From a checkpoint of a small transformer trained on Wikipedia: MLP 512 tanh GELU, LayerNorm before each block.
Each number is 500 + 25 x the weight over its row's rms, rounded and kept within 0 to 999. Layers, rows and columns count from 0. Numbers have three digits each. The size before them is the row's rms in percent of the matrix's.

# layer 16 attention query, 192x128, rms 0.334, rows 157-191, columns 0-127
103:531522491534493512521489476444525478508535482513503433515531509500516504481523512520529536525468499529509506463494469518475515467499469450512458503446497507493524504430486487488507485515494519501484500520512498517503511485497476548507507506480469524540488522463486534513500516527484492519470503470518521521510532472521536497492430508531507484454471495549502474479490492492538517449526
105:490453501519468504516490469520502479530492501554498564512516494510507479506508496487504483534469499465479510515515516525520480488542513491522499484498461551489424494511504528503464509520510518499490504482582510515467523494479492492473546485516473486488495496518501487512532505461519531467476480493488438504504429491491512509480466485519481475527504492488509485542502465528493479467450
091:520441511495493510534497520507548492516524510469515513446507493461527505477510490507523509502523473490515499529564496468508497540500485505515456525521496470504506506468510487510466519535514487506490466502470460512553509444516462540435527491504490486531523480532501473503513489522568474509492512496519456508528482528478496513480495469509458488491521515529548507522490524492463499483470
100:514499500465455507495492484478467504491522515541514528475545496515507486501516492509507556522492464509507528528501442507484509475460526509571526517517487506485513504490501531445518492495490455508532453470506469534537490494549520509466483489476544544530488517529524491482496516507544467476480513500480486505516450500516528497500486517557503464482501487485445505486485501497506527491540
107:524526471481533515475485488489488456476501482460468515510446463474459525488512508525538494518497493510482481502545525487521522500508508506503516509510518497475545477553527489551523497488510494500476467515502473500479544477473502532462523485487473504481522473515517474519520497524531492502438498495549499497508472490500522522487479448534462491550485481484462523481487483479520452560530
096:479476529488517541498462503450498498442500443480444513498513471517542471502518493475499504507527492452495485511509505491534490485497527475502533519510527507472476506464473485514490492510514507452522544490542482501488509474537472509502494439471517493539461527490514559501476499481506499514490487462490496492553488487493491500542523515511508470479468467559460468519489488468482499518506
104:486486499467495546523541489484488526548473506524516515522500545523488444500475544459550482517517443507478513497486467490454530513500501536502464472513522489487456501520496489527526448453520529508471506497514530530484496536448515529529508518513518523499538495505505508504541498531484471513530536507502512484520484490518457513514483515529491516470483535488521504508485523510547510533469
112:459463525506535511541523526527495524495471491565497468498479519531514475506531485538523509518468510493524482481512488486451495537486470496502480507489535496444535476533524503498472491487502469477477488530486503531506516490510464436523533507492514500501487492467505491485474519530550479549508439472528510483529528487493529529474478528470500492516477521488522496533475514466524471539509
084:479538508447493500513522545463514490517465508503518503491502473486477522489487503558455461484496506517491499464490501527502535500519487494510472540492504529466530504518552475469520506509494523473463477529520520502513514493567482494528519494559544500489449453492503500519492490535467455481474481488519468523502530497501526514490486443477504490507465494511532518476453524455501510509482
094:507475524529491441488476498470466470511518499499476518465542531488520502523477500514524538508519525542465439516513554496478482567473508460506462512504523538483515463527487470459493462499534483504499513517485493525485505517523484515489469476478524524525502474508471484496493494541498475518518442472474536458508489509495556483534507506507518479542482482498495471511512532480490493519512
100:510507516510485470458443521530471502520481495428480530502516500485514518542541519511522505440506456446521522514497461518498475506510521487502497523468479506460473465490524483447481490522494530475485528483489506446489519466551473512504516537514546498489456469496553507473485516513500488522510481491506469496514493509486516517469516490466485481526538493506509510520500513526541525508524
102:491524490479501508523500508485476463511481475546476512479489492462465518473492467535536507522539487503470451506504474515530552496493497489512487485515496473529480506551470516576512500546518485477505495517490502436555494478516495497473486492457484493452450507499492485494499538500478499496475495488513559525476522492487487514531494471535520538524474501481485460460520466496479479481497
116:486514493504516482522523476491514527500483485520452526483477523516498464505480500470487483491543490486453483517502498462521516525514458513524501511515511535549533544486509440483516486481480486503530510569497454552542505495512480483502512509504488490473519507476504453488527516507467476482493511538435514503517518477533456514480546496509504492512524536449498507504484559494513491479540
110:546526482469507505500513483510458480497534517522466509527513501549487496504543487541511518500534465486475505491488511575453472459530480488484520431478518467510481488481533518519509464489517513508490497517502517513514443518537437479491535529520499481476482516479457530514510488505469498491501510503472509457483498462514532492515481511519463499497505484512487536529520459514489479467529
108:484466466516485454503484469528523540486524505494499513486461497485511481509570509529478525475466481501470470488512458504493481471514528543513514543463510495466509511490526524519519492510513528523498524490482512522501511491537510503555481555487469516437478482543510501499492553497474501537510484473483506479509471516509442500510531465514518519515451535503500484515502470550522479518495
097:524491479511508504513538489483466539514457496523462490492472485520486497486460535525549480494432484508465523503528485510516532468520463529496527508539455477476508491507494464537516539499500469489527502496469511519470534554505464528490527520452527549467530522490522449528485503516447502491473482480509491518504466507516497522523525494507496473479531503504528501508527469464508503473480
092:516479525435517483475461538500481490462518498479528485513508498472498497514479478508514514534536497507512495466526517468522546492515516491495500507511456526497516492512497454525453529483493556501508454526502506530535534480479462502473443508458512535495479478478461497479495483501479536474482531492488535465510544507452464467541505508494547487500504522535501517519480549506495491516486
098:485485496503526507435503528468472457522482506505471490474512491516464473472495470504442506526520484482505490539527477504513510511480469506474521455518493472490483467493525460454474460478533467512504484470492529518527484492498461499488467541501494474481475470510465505468514472492509497515511514512519484487555517522514504509499462531550476514510500488457460513507450498443453493491534
106:513484459517504462534517516564472477471498488480499485505522506490507488479447541521540474507499508488533475527483497521521489508495535473500555474547517508471477460487480498509492523478489502522513489495469533511476525550537516518466498497500502462496487500515524463528509519472475493521480496512475451489533468509536503495446528495462555480511483523494459501512503466493473523475558
088:497571487461498514519497454483530500507533497510498495515488478496514532528515538490460518487521519495561524439528477504523516464509485475510515463514467495474487499520482494534484499550532490489499492503473549508518467499498510524536470484494515477507504512499487512532520480480461486554512453472491515475474488513466528455507501498462492518469470497487493468464470530499513510566526
108:505495541491484468566542548491558521461476503506486494481474469484484454556453519494472552502497511507458506525557504507528497500512494470521503496470489509503494466501494479493501466497507489496498473529517469528497487464495473492455474489479495524512508487472498530491500502507484493544449478527524473530507508539493468491479512506530566494518480481524498500499466498522448474510515
098:502513543540499545464490472498482514519541459526495454550473495488498514530503548514464535479523485453502514535460501475518486472503462523550484499498484458509533512478508509499520479465504474486502465507508493524519526527491462464512502484509498516526464515519481469511558468503518497521466486548516500536493537470479475506528477485517484508536528472486504469504487502499516520559505
102:490525510528510491510436498481553518450501473486478459540512488483533510478460507500513520520489473487466482511551501472463499505479466521465493522479532482466469518492455477524531489527486465541513517514495537523471476512491513530492508478497558523502533497516469522506516511478497490525475518488541496502512444494463489463464488496550532511503512526474526475499501532520539490476510
110:536530441513495512501502508510480541469492530519493440478520490495516513493491524502464511484508511479542521481530496551487475550498458500478534466534539525517511505480508492507516499513503530464509490485553516535502453491476500507519452427533501495502533464497499503465527502478521515504521480476504503523483520495507504497501459521446499512486453494502469490502522444492507457534491
092:508512539474510491501473524490519480482474499517524512476562529495500484524468491506490463493491462494522527520525526492450528521490493459430531516544477526462527481538462524463503513506541485488495526493501491498469499511512524500495461492460500467479480509485493503513459516483515531526523511493535504430501498470500557503504458559501505510475490527481488513521504446487477491502518
094:499482487497465503475542530483485512495499474502517511482519505522526478497473507458520511478530523509534496499494499487497481538511518515531571512485499501481484503490496532485499528485461566552468526509466521497502512517503497518539503483532497496500458483492538523486529492468488502483538464534476509475457453479468506532495568525451528498482536433524495516467490498525522526489500
103:512529523508549526527482530536478450504465486512491546473494510499511477458517445489508485526483458531486487530494515480481522484484468460522448517459480526480529524488490516492529522511465487507469479518494488480466498527503536484454500503496521451512482526473508498453506511505453498478526530508459506537518490516514511487507521478530535470462522462469481488481516461488491538505528
110:535535518496489509527493507502551473459501460512469504438457508465456475522535524511514501481512527491467507506513468524542525510526519515505466516447478503529481514505506496496491511468485501524497477508473484519531505496494488554504527489481535460473518467509506531432522498470500522476509487493472499502514432508495485513456475500495531547489466530511448498516477488475492515513482
108:505508500503481520477504538498574464524479472487487469497499515495500494505519529512509520491510468510494473470466515458490520477499477551480492521516502493509526464481513481508517483480499507522531514482510522488528489471537451511484496445530548461498510451471505500496467540485485515500502533456520469504492465461461498537546491496455491512523560486566506529488502468518525485501501
102:520471456506500523505523431507500474529487484511487480528530512535481510490471525507536491450526517479484531486509507492522502517503553502504544523505523533537513502529578486500494492518544546479505499493532449492522517546488458504483435527514525509531488492497522506496533514517491516483513495518527487545549498484527465484519485492491522481489478528475521501518470510531468515492483
102:453544484463492505497505500501501451510548546491487471517496522491531464550509489480454486458483476530489479443492554455530498502476489544511486524513494514520497506505489451493476443526490508506499513488518556497482441483524510478498504502491517515502542497490491500513516508481513504520542485526525506476500525479504505542530565482497539487555511484498497482510502531508500489499485
108:471516480523526529475480521548545497556520487498528510526524501488499480568501528471542499462541499497472499482490470547565534537496537523510492481508511467487498503494503503465475489522501510458497518510519500488499527514470472497482529519525511495432480509505498489500474485531494424488480490450482524481485518489508543499502493532491483515476479526454491496521507473484484476504500
110:514530489501520518503490518516517489493509517463498510542503491494513470488552439511501501514437511475537457446485527484538504477501538477479494457495513490485491517522503512538495476537506488495466533499494558534485463496504483477502565536489534498505512507525497485475511497529524488495572512508460482498544509509508478505494506528468503506507502446488473482502476517492488445458490
097:506507468528497480511502502495452500505503539472500482516452497447508513466517495576544517489514510476521465452480486524518516447495471552507463526512497474519512505493511455531496534506493471505524462529524495519513443466516486523476492509515490500505503517525518514509480524520465511493471461500507517467459502480514545548485537496513502511536453502471504497530480480461505529486489
094:503496510511510472449532523490499501515490515513531486491487513513477518546538534474516461532535523466500490505489479467509482485482515532522450524500513518487483496492534469495497506483483496549513460550478507538480554536478491479493485449449532508493493527469500509478500539521541472536524508512496503529472466508503505481487498462482447531485519443518455483490532533463507494495515
# layer 16 attention key, 192x128, rms 0.313, rows 157-191, columns 0-127
106:461491505515493516505532498470475492525501496523469453488532515525523520520543504526506541486452484481510491519516475514495523477509499491527457499476494528509464480476535509538478476467523530530495486466504498508520493554528484457518462470460461513506532509519523565545487506520495455495459487511492529512495526499508484499500486479515555482478433489523520473466492504502520530520463
108:529511513520467471504455533536493502462479521563532506510497506528508498461539515547522485494525501424528499501519522519505527494529486546496510501493509516518465514496470525458428546518497519513494474504520499492498541513462497511492471495521505478520505523485505509488494487525502523512499455504518482499499496551503491514494499522466526503532533496493498491530488475468490540419465
091:520466526474491505505483497563484552532521537484462500485482498461489481510485510526537492468464501481493486515484560529494526513489499503494484481544519437521519537464492474509466511477507497508525493517457516490502536518524498519500501541509499501513499497524499486461514483550500482498458521519538474523566518479510477524480453465541527537543520472488497505502517520501467480493491
101:510535515533493455447511484505492459515516523537432509473509505483483512533515510548514532488483469506525519524524467465457484507491484497509543521544481509477509497470513533450488511470522475524502465500523465537517502473535517517508476474509497471510462526536538485539514480539527505520450504533501507515482487499486497477532492508507523515478517517506465470511478543506472511478546
093:511495481466515520490526492493477500472476486475494522489456547453465551476445507503542475512493495474489455550512505483489480520533508550511514501485540497512493486509500503509527552512539492514458458487469472514527508491542481527453484516493494541472526536498491504538497462481523477470516491503547494475504496476482561476530472470524482526521524495513495496507503534522507489528510
093:516500515489515510498478505476479474470512439500475500503539468483486539511499509512478526481502502498524466541504514491472539493510527463496491515516544497514511442486495494493524493531492519461483543459535491522506506507504510505511477488533486461544483506492504573501510495500541510502500516425488505576543467482490521524494534540501515516494488463483505466464489493531487497458533
110:499525478516529535537485519475479519479475514524491553547489503490480447501516468496507518488511509497475558461555461521471496471465484501488492471476448490497513518500514516518527476497523513508488501512517504525478521501486461536566511542507490481508529459469483486499486514519510456515512489522499511494521504480511469519529495496494479500439511539502520506439500510471520493544444
103:525479500508535490511495522550517502529429485469483490466488556513538494509499505511508489459467526468505507498501485532457493548472502479516455514482522480471502475476491493467515482481508496474479499502468525491505514490519524506499518509495477528528493495448509507518475514539483484475538514463504514515519508495516541517476499546439534488484521498476544492503449543462528466515549
094:506480480462531525506543477488484454511450461485531473472486461451504473500516510495468472458482499511520506477496445514494516492501479469517493489486477494507587532481514533477467529523503562508465473497475468487504515515506523514505465549518492511471471492502505488528514457527476504478469511477529466486505468507545483509529481503492478519465489469466510508508491485487526497491472
094:496470523456517467482513491493535518486532504496523515522520518536475476541500517481508529485528509507476529503508514499469497551488525488490438519532519487527498487544468520468480460473530524500514497506486459526495523465530526491489499466508497530500519524481484450456523434508534462513512470500511515504546546507516537485495504510492529507532478446514505516492469503480490501547545
106:494538499483487495489467499522495499487508492430493535468493488502497559544548496478521479466483473505536503500510501453518500507464513520503490511488505526488474475501497533478488481494531512513513493493479509502494533512540480515501553506527504494502489443458558489437500469510581503511527486486490512512512491545514526521514501488479494507513521470479519470574478475525474488509510
098:511487447493549493541491538469474492567507467539480488505506487476479502497466517501546516513536519515444517533496462512518532484491492514512466531554540514539537523502482505545492488522535500493493472520497486464504461507474500479510510515490469481472480521486464473555493502486488514491494506486492523512487537459498508469533516517521526513537493446520506496483510471514482465474510
100:480494490524507518476509474527492484510488500547499518466490524498459486530468514514504526494536486508466471506473469473532515539459488516502450533481500502537492518503537453493520526529500473488535491543504464514524496517505535547486480521478498480483484460498538487497508513523516457484449501520411488495536511499501468508458462486487476486479539534488505538513487520515516477509533
108:510494486457500499494506500521482486459517436545462520536504544508484483485521503508489509507495461482498457529514511543529459492480508501456499470520499493501461515460533520517524443519490528516493525541498529531517429487522523483459529513552508453452482515476480502498509466519532513513496464488514483485470484490485492527533503516489501510535476509506508519513535492461531491479515
098:478522502463487431530507464502498518479500489504535480502446492470518524454518505499473503511497512500491469532504466462489500470502500510499486562436486493474537472490520492519516513501527550466506512478511522492498495453523472512534529527516476522428471473516468502530481484488491461528496489520498540499569469495525483474495501523483511502522470503472525517491515492514481501466485
094:470505493506523562510506480522497491532461515479521531491470515495507499476493578527552504496470458493501498500509449503462536480534454539498504504512503522470515498500486461503494484524499519558517515455508481517487508511502541514460493518521489516455498498499545514529495515457489504459460513447511465492474488488483510516532538522528505542489507545545485506513512508504513515497486
094:493478498465489519469481529499481489501491494497510496527491481477466494538483480464497504480527485508493537499556512461491486515484492444516484514472440515471502460470486510506463537514511512477530492523534481495499478517498495453487453501439498481484483490494501505527535491490425516475486511475490500484559534470506503482542509511514538505511495540483496458522517490496523513567537
099:514487552481502485536522509486528489517495460483467487509503540497479512492529498496479529477489482512488492548508556512493494487546491502484498538527505492511466498451465475490474500494503484519527502519444500527500497542508480487510476541445498505539458511533505464475517446486548503496532551534518496474490513483549469515506477499500472487511515477498467495489441543456494519501513
106:509523496493478466512504492507490483475537519514519475522529517445547510490489524508517477520469491490519533503516514520520462525529524498512530488524460511505511484501492483503479505477521476525469501471482461522520504500528532463471517511467564503508500459522506489460511537451511500483497505466494498530516482501556506470468507547522530415527517510479448536476521525502468525478493
097:480492527442502495529485462490495522524488496485505483533533448460452484512493518478482513509474528485503530495529499504554501451541480495479525488526496529481488522513433473521515493501518502488518489520447495506519493500508517477520476524478481517481517488518494501507550504474467516484516446486458535513468511534500523440495512522473505496478473457487539481460465516502543473519492
109:552528503467497530557508491498513492497491473493510512508499466479493487485477530515490536485513540501466508554501510488546471471485482470520490521459482467497478505508500476508492498486499496487507500547545475551505532533503494474464486508491453540506525477474510550493473533508473529520443491503505503559500526517520499477523486492513562510536480505511511516464471538519481449496512
097:471476505553523488502481488523532469475550495479527465495521507505492519509530535504503514469512495481521480498435559474510527466478497515498497507499491497503497480467509508428527510481491457488462463497484482586533495512477492489468496504529509507519433485519485525521510481483492454500476504510493510474491515500442499528531495501489446516521498491498497474461492518474523515506487
102:534535527503521498512495477512555514466511512492494489517529493545474500483454528503509534527500496509500509505479506463467513475455496578479513432523535515483494504528492465526546459513540490556498521535484522513501507490485515513482482485500488487507554524521516499495495501481480518485465491486505558518532486503485480430529488501516502541521461506492516461521487528496496508503508
107:500460513488478535512519478511479548467456500530458476466535479480506483488514512452513529483498546532559506522473543481498507498508474512490500488518492479552488481483456513509507508511459505463500505493522518470555538509564516498536490468482482500510513471471498529512528519489483511510531478466491462510479503495485504466505482545478493474498487548519492535471466467538506478510491
095:549462552489483452521501504469512523535469490508483470532545479494507516493519490535493521505434508492455501480511511516465489470500522474489504479546541491515485519517459508506490543533499520465514528491484464515482485517518476462498484472484471529496525488470504509490483497492517537483541557476500495479475505477537505525476501486459488495501521470503477508550463511476476478549463
087:513509504532471458474519536485466530466512448467540547533490509538477491529528528517521504483507499499526530501467518490518484522495467489522513505501487482471516519509455542493514495545491545541507502475502556481464523499517539491528514490511519507503462507503497474458503493459484455483461516495466514485452485513502477513466521519471554460461498497500509502466484507534487524519477
101:515475473484539500500506493490533440451473501486482504474517491515492520511493518547505496540491473511505478486474508460521479458531527480504518463538495499542503546501551493523522492470518443520494512479459492497481463492495523452498513498532489474527512538488515481472492493505481463467516531502479521496519487501509497491461547416494488501489514450505524499519464517536464502500493
099:539519493507502498529521498514541520496476459513491505486479479455488482524511519534474530533520495542529536556538498511511564522495482500480512483462526492588513488473499469512489511479519538461522468526496484500487542487520490524531510502517539460465498508510544515461499502476477494466488496501488537510477504529486524476502504487476511529515500519539503525511462500496449499536479
102:495489527475508578528514476513537491508491493498463516499498522494488486463475539518482485535494498481466497504467515441512491465454484556485476513477524500500505527500534505487507502550479541511546503494515496493559470513563468514495477465497529504509492478507477524477507517463488508515522550459512486500489446488517522518530464479508509522499495469509495551458515498501473482502498
108:505522466505526523501497473481486526559531462520535527532456495517478508466492500466528501479461524470487502515534498515494563503489490495491540514528502537512510492474559530509499452468480507469486523481486421518509508490474490503489486494486497489515486507482542471466486488516440511491492508486496466508508526459535453520485481484510528492528497530459487488494458479523467504518487
097:519548499519508490470482525490537495437549517505510525493523512508480489499513467514470490516474500506543439503506514499499522493498479499491456546532515499452516482510455512515486496522473497535541486534498482475534433489473534503473486531486475505500567525460497443475500495518530499531516494517500494459510522538490513507548503482511472514514518484480502524488479480530508488538523
107:496532536495502541484536522498537521523497485533533563510543484491517516548494495466519481506519498453498480508465465564520542505529522497528485464521508557485470486500490493525499446497524481491507538511501480521496544514502468498495519535545525518472491475506484494504520465515490464511475531514519516463475528517525511508510510521479483533478479534474530474504511502476498440496492
114:507492494471536557502461497518499477492488491497505475535529512470508502507538442500480489507494517485540472479477561518488453471518527484476501488469505525490507490483499478498504467490541506462512501503451554478488505508509568477503570516449492490500489523479498462469490473501528506506554491501500469501535461515525539490501524530482497448492505465484510489506527497489496480477516
100:492526474463515500501568497502500471544501493537523459513496487467490487486475520505515513509532473500504423498495466524498501496435470549488534488520503474529497493505526482551533479497493509495513490511514510472506471551515562510504480515477511529459505451498536491505511524509471490494472487473548537504500517511524524516518501458536524481542521528511507506477481470474505480503477
098:471493478541497493507518467483488496515480449500493533529463489556517515499497487452497507522465513523499461519543498504474424499456544481498501483504484486470462508460483501494507513504449498508510474493467479473543537484491513488506529499515482476544516484504506490461520490513465516482494558515470513507523521534496534478473518494492436502479549476504478508473502495469513482470530
# layer 16 attention value, 192x128, rms 0.296, rows 128-147, columns 0-127
093:510516494501484485495509431493487495500544514504534510503509477491497503506516506512517486527505511454533485487482447466497500517508486480477491524525490538459468510528528549499494518486497529525495504457492546506454466521489488484470444509492509491526537474463458464506474491456517460493532503548462521501486526469501463492490546523492523501507506518471490530508436468521483465462501
092:497469499495496506522528486493484533494505507491456511510507501462513492495505485475566532511495460512462517496497506515486487487477450504487497497485528473490539469523492516558462472508461465473498470502505530500517534518523477509464501492496520527500496520495497554526570532533510495467500507502544464451441482488500520465489500473515457507522511479454528563502504486496520532516513
074:531477505498522533469474505540507510528500516534533469512470546479557447528470508503539478489515493487507469513485510456517474485513484478529463517456492490533470521505496519513477429553457505488511463496513529463487487514491491506537511496511485502483500540501514528532474488527484529478472497503529515526510486510480446506542522499524482485477507478483473481503500502469519512549547
093:486560498464498539489473466522462515506483514478545490502471469517506466513535497498476489538501511518524518512466483479525504502502511500472512500498497513481515519511468504449531489503532511514514490493472500552517418496513503480508509457516510498522444463507511489491515496517522510510519458491496518521562533481534480489519500550465513530542494497493480484530526501495428540489484
101:471509525549500508514449489479497531493517515463547477475525496457521455509475523489500477519496523482521509509477500545515478523499484460467555524533520503442512524516520510489508434484486510547480528529522469559481511491487496500511497496497498543543465486481495466510513534530498480505524531554462497498509495470471482522520511494507508531492496479536463498499467487515463496483490
091:520504436483510488474512485511518495512512510520429549481529476497528513519522542501479489506490538501519530480518506528521504482494548469482511523515498477528495444444510519522523546532495496475508491509480522479550514455496483516549475508474510504499512532484498503488517474530519517455467496464507469504508516542509550504499495500478491500518493490544565481493540529472514522499487
105:515513506518505464493498491518491526491527476522501501445497492528505513539476491539491512492489509513531498500506531487440527511552491470524496502522491487448526509522451484455527492464525560511528527472507486530509481548499517505505532486515460450528512480518527465477511492480467506490510483493495526491483545518494443519492516525491467504527525475483486536507490444467473457469522
106:496462458496537462489469520482551508510535498476517513461464500489471464486476483476485439481533463548486520513510498500489509475476465483486490517537531480482480519502474525442475509500491519494512493494477493533472529495480511500519530468475461525535477465472498496466550532525492523528543496476495483507486500483539520518507511528505470513511509491483440515521492510532464550485518
103:502492481497483488530521480509520508569530480502499502482509512515494465518481465511519481547505450490514473495540507505461455512466508553491519493458509487470514516467515447519500499494523514474538543473513487474489470530478523465520496510477517510504497533530492527516505463510481529509499452517473520515495518440525495508490499508488520526479464529481485490538450465535533489548462
082:502481492542522556513534512525481486492496521505538466504553539488504522496520500488540509519508563464499485541479474472478521501531507455483499535555480510474518543504512514511499448463478487521505506505511536512473507440482501512508487535553487478535512504536518511501460483461483493540548472508489504493507506532475481508516471508487527485508536470491514543522494493515492523501473
118:484485443469506524429487508500475523496507501479496496472479528502525482484501478518496497486474482498513487535492496504484510504505541506451541518542483531452497528527496513475528526494520513554502530498524484531489462520507519469511478519526466452519512423520532519496534478471487525498513504486435511470539517530510496490524509496508518543533468507447490476484504480498497480522486
106:473473502500499483543506504511507474480498487531538519465542521468488436482522497512494494466473477521559484512516492509509500533497498497453474481512532503501511441501488502506493490511521506496570492517527470514537497510491529500473507493526536503522497476526555514478472485509511488453479515499505474492505562489518461490506531522503505540464494448470490498493521495501514493417526
085:487490502469525473507516501491525487507487505505517502484505530451501475478516505479495506482528478497521457477489500486476512508547482525502479482478494421465504481459485480512507495470475525501465520479512442466525481471528496454544535521465488495507489455513481544492500474512512482476472520473526456495486469524485524460453525512517497502479520509536535442502521536499444496481527
091:505500467477552473475467486503481541474551530492527517526494499496492476513468521499479507470492464480495515470493497491516450456519499534449507532535475479474493491479475520501508496474472500525472515500507513478474464489528527483508495471498501523489526455452532543533532506523475501469482550483509540473497501476495505509541479541493521494506493484452470510512480533462431490512498
125:506481501483530519478492492453501479493504502515542470476466532526494475511533536517482528507492493537524510481510482480518440532491484496503518441543573518509507513484487511478488548450506523496505500520496517532498476496477535514492460485512502480487481469494498492468512495502524497459515474508491482505515537507527446493522501508454487494533484454447453516521463481488446540494490
105:508530491478488475462480483476497485550547482468557475526552472548472505419471500504530492505521476470529483466500507478512478540508487484458534482509505472480508522482532476513471489499497508503512541497506517495496501525484501514503482509528515481495531472487561508501521486472499482511489511514471506488530539500500492502506507502506514502535457476497538534463410514498484488489493
092:445514501485514500481522516500495505475500500491488455499510539470505476480491504518486521498481530488466474509517497522520519502522550499491513533534483509442452497503496507498557523478531521499498533498513467507513542486512487463514509544535462540507509499527496435489497543512481461492525495493511497590500480509485512523547522502519521520512534510544508489524529540502535545495511
090:504471537511510496512465474478519534477473457468479509562497497477498510484477480490500538487506480508498501502503502542514530515467447501555456519504450510474508485536515493532497500500473451509509488493528511469469491534482466502501510550498480498531471541487456509496509558498507475517485503501538537506538459472514571490463467510505487498477518520496473491514514474513524505525528
091:510459511482499479496513516481524503446515479535532500458515505458523461476505484483479447419528477491503489505506487482461525481507488500519494519473493525470481465492489496554480487538526481509495511443448485526521507493497483491503498513510515506517516516439521517452526503503485528483503467555475497484471483523463505527535521505536473505522501499538452481521500536501479511513495
094:494489472500517464539540521528495455532521466543524510537522469497473503527528545454489509486489494458525520455516498481492473486503476543505535504457471469505528499501497488518497495510471495476507535484492526488489479494512541461497483445500559497449522542459507541530490446511480484507500466509489484490531481466488483509502471529466503480541478498528492511494500525484489533510486
# layer 16 attention output (transposed), 192x128, rms 0.231, rows 128-146, columns 0-127
086:509457493489480472485491519520499541486512495500498463537476509515529491535481532473445476522481498527498504425462514505465483512520527535475537481489505522493574482482521501453503511493512478490523515518550518530499521518489522535522491527554523507463492478558507515537520458470485489472527512503516509473486495493490499507502503512465484532447507499468505544494508506487508517538486
092:530526498488472511487517488491481480478501545478518494462507525561489461560471500524492525463500521534521527519550512506496522500527511448487467559518477482509452532513517533489444517510522481482513495483484499539467503495476506493513482502500493496502514544498529529469488501520535491502523498531454520490528532493514501493461516527538565475474477523480524503500455505511487508502465
073:479534502501547458515491497500496469499549505485474506487520463523513506485531493498519498478484512512495544495549477499507484523496514486533472504516477501526487454487501492463490576476508532495498496509422537485521501447497496479510494518458512491459494499479525510471527505478456500495518484514484496545515516498515541456480489478463513479477462465523450461463525496519457487500485
091:485505474498486457495459465489502493514485480515513509530480537516501546497494503510505464471503526416470469495480522478439466493481518524508513469537542516494484484505554483490489457511514460479464479472522483437505473517491491494487503497524500504460527473501491460492506494451500498483516515484484519457459483469495502465453523501534472489511464509511492472506544489520497501465514
090:516471430474504484514538529511511537507543482520509499535467493502489536509509515505507506492557490480487492503520488462490507535498465518491503505549511465508527505483521529506493533486508445496522480476468478484530463505512518500491498493530490441478500481536521501463471514506498516474489480477521497447501491506594506523468530530482489502520474507489493532451505522524498516530540
089:483504585540491483492458495533495525529475512483524498474543485528526510481481470529535572530470449516499457512526480487446491491490503491476473515505466523504492558519474480499492476490507509465498483501534488493469477497510516476467517491489525535518477502472448476487495528522463493485478475515487510455499524505505506495519532491525493486524521530464496482519488547468501477498506
099:510510490490554525442530470502506492498528487496466490561528511508517503459510525467485455528536525530506492482490540504496503524469514532464485468509511486497525518502516516551493506531494533531454484502514497471466508486455453514503524515506487496487504460507467461525530493488463524498488526488530496509458496452555530497467465469524507539466481525500498507519474504475472525515491
096:497529492523532495564535547507498496512520505487484503547479511525521527487515497496492495509522469507518481505461502498495510499496478495502493456494538514528491550480538487526499453523523493509506508492496476528526436490441488524471455497519530491502526516516517538503485493511502538468480499511478536498514466480523515474517436482522545535455508509554549467467492486464493517506511
094:535506470470535482515522515529508524508471504546474512460472471486532487545549509490481506487518478549441482492465489531499483511514473510494495490519517513492523506559475525512527528508467504522502503519488514509519512475518483540517489478536521497501506483560531489502488454510523477488486486491486505532492479525488534526448503450560493512507515502504494537540514525548450478521502
084:518521510466498493481472468445516554457519471472498478501500464539485496520474503483488506491495467496517478468519548534521489513481526487500553514533511478478511462510462495491475510509515524483482527509468534557539503560475544508507514486481522468462497418521520511512520508514531526475487540508525493484481496509505466465531516505484514519512504507489484495467493521523495525477535
103:481498486505517527499536475481505481513504442509483485526480519575507491516516446454461503518506521481500439474456511545509487483509476515491520493502530497482511502536467507522516470499485511488491535486519518445492492500540496490486555430527520498452505465491507481538446484477478483486534504486502502498500510467496519514489512525498520535524455501534508516475477460485492501489484
096:503506484506479490452538510506537486508492483541485540473517505520452523469460473545485492514508535538475501441516540486466502506531493493479466482515526519504541507556519512466461520493484508496505534496527507471518487480468528468508483478477525504504515496455505486515472500544510545507469536433523498522451501530512462514486483501476510516509484518481500464503483482464471514512477
076:489554475519532456472510553460493506549498491476558495494477518523494485508475507494500491529487501480482483524545512519534480512520514552504461492509511564516457492530491499542517517515519490508511514457504538514527500537486522539477511514482480505521516516462471477515480488503454525567469489502484504516465519504532487558493504519501520469545491483499501496516519515472488478499525
091:486518498524500500516498512502476485543539528515506470469462555539509500486533495457523515518513523482492469518512497478495487570526526506442501481527518485521475524518484524524525474515525511492503518533494513495544504518494457492510471497518491463451501478475498471473552464493499503517548457462522492519503509457525516513506554506459509491519502525513478500459479465531466508493462
109:485492446518494508477504479494515484492487496503459483497546521505532530441479459512477458486517460471488484472491505472476494507476480519504501487511499521531528447495526446500520454507530475497492499508505544499508489506513435465474459493534516492483507546494514497482481465493478525490468558494506509466521489432516500471471514502513489519465514526544505534503466478480505492508467
104:509514452503542507502554455530474510498480501484463523466485522457495470507510487498492485481494481538517472516437527542501484511502472524491561486508541505521519484499493508509546552475504548540517504491513530498478503531503508508532470504539505492474494495491464523482511500471476495512527521495501524507483505476554458504495545490498468498516486526464496538492509454509557498542508
089:497487505513494485477513511482521518523491497534469486497496458489478527504489480465507480532521456461524493490519510483523506451514484537511504494476543529509489513477473485559477501528470446494495483462495480518477510519557524504491504495496477476462498474513515517529481513531481516508506499511525554461494489535531507499524527461428515477534522532522553513457529519494446502466499
084:510492479478491493523525510514492505481497524462500489519502475503539486524484514489538492500466534502507486524531523463531443475501508461479464519483513443477485485514536461485497477502509485478520496432454439486508508477523491484550456504512487485519491454534512533528516494500512490453502474485480479521498513541483478481513517507489467449477495455534513502492506523554494459501466
086:486515510501495480472492509460502479516514466476467477487492483530484550515518496494528495579468497547497498510510512525492528535506488507518485512498470488490499503475515489481495544519495482505459476508499481482489430484485528520496480522496489462504467521494466508526459449552541517494524475511512529476476562509528488548475496485528518522468510471538510492456508500466544526532508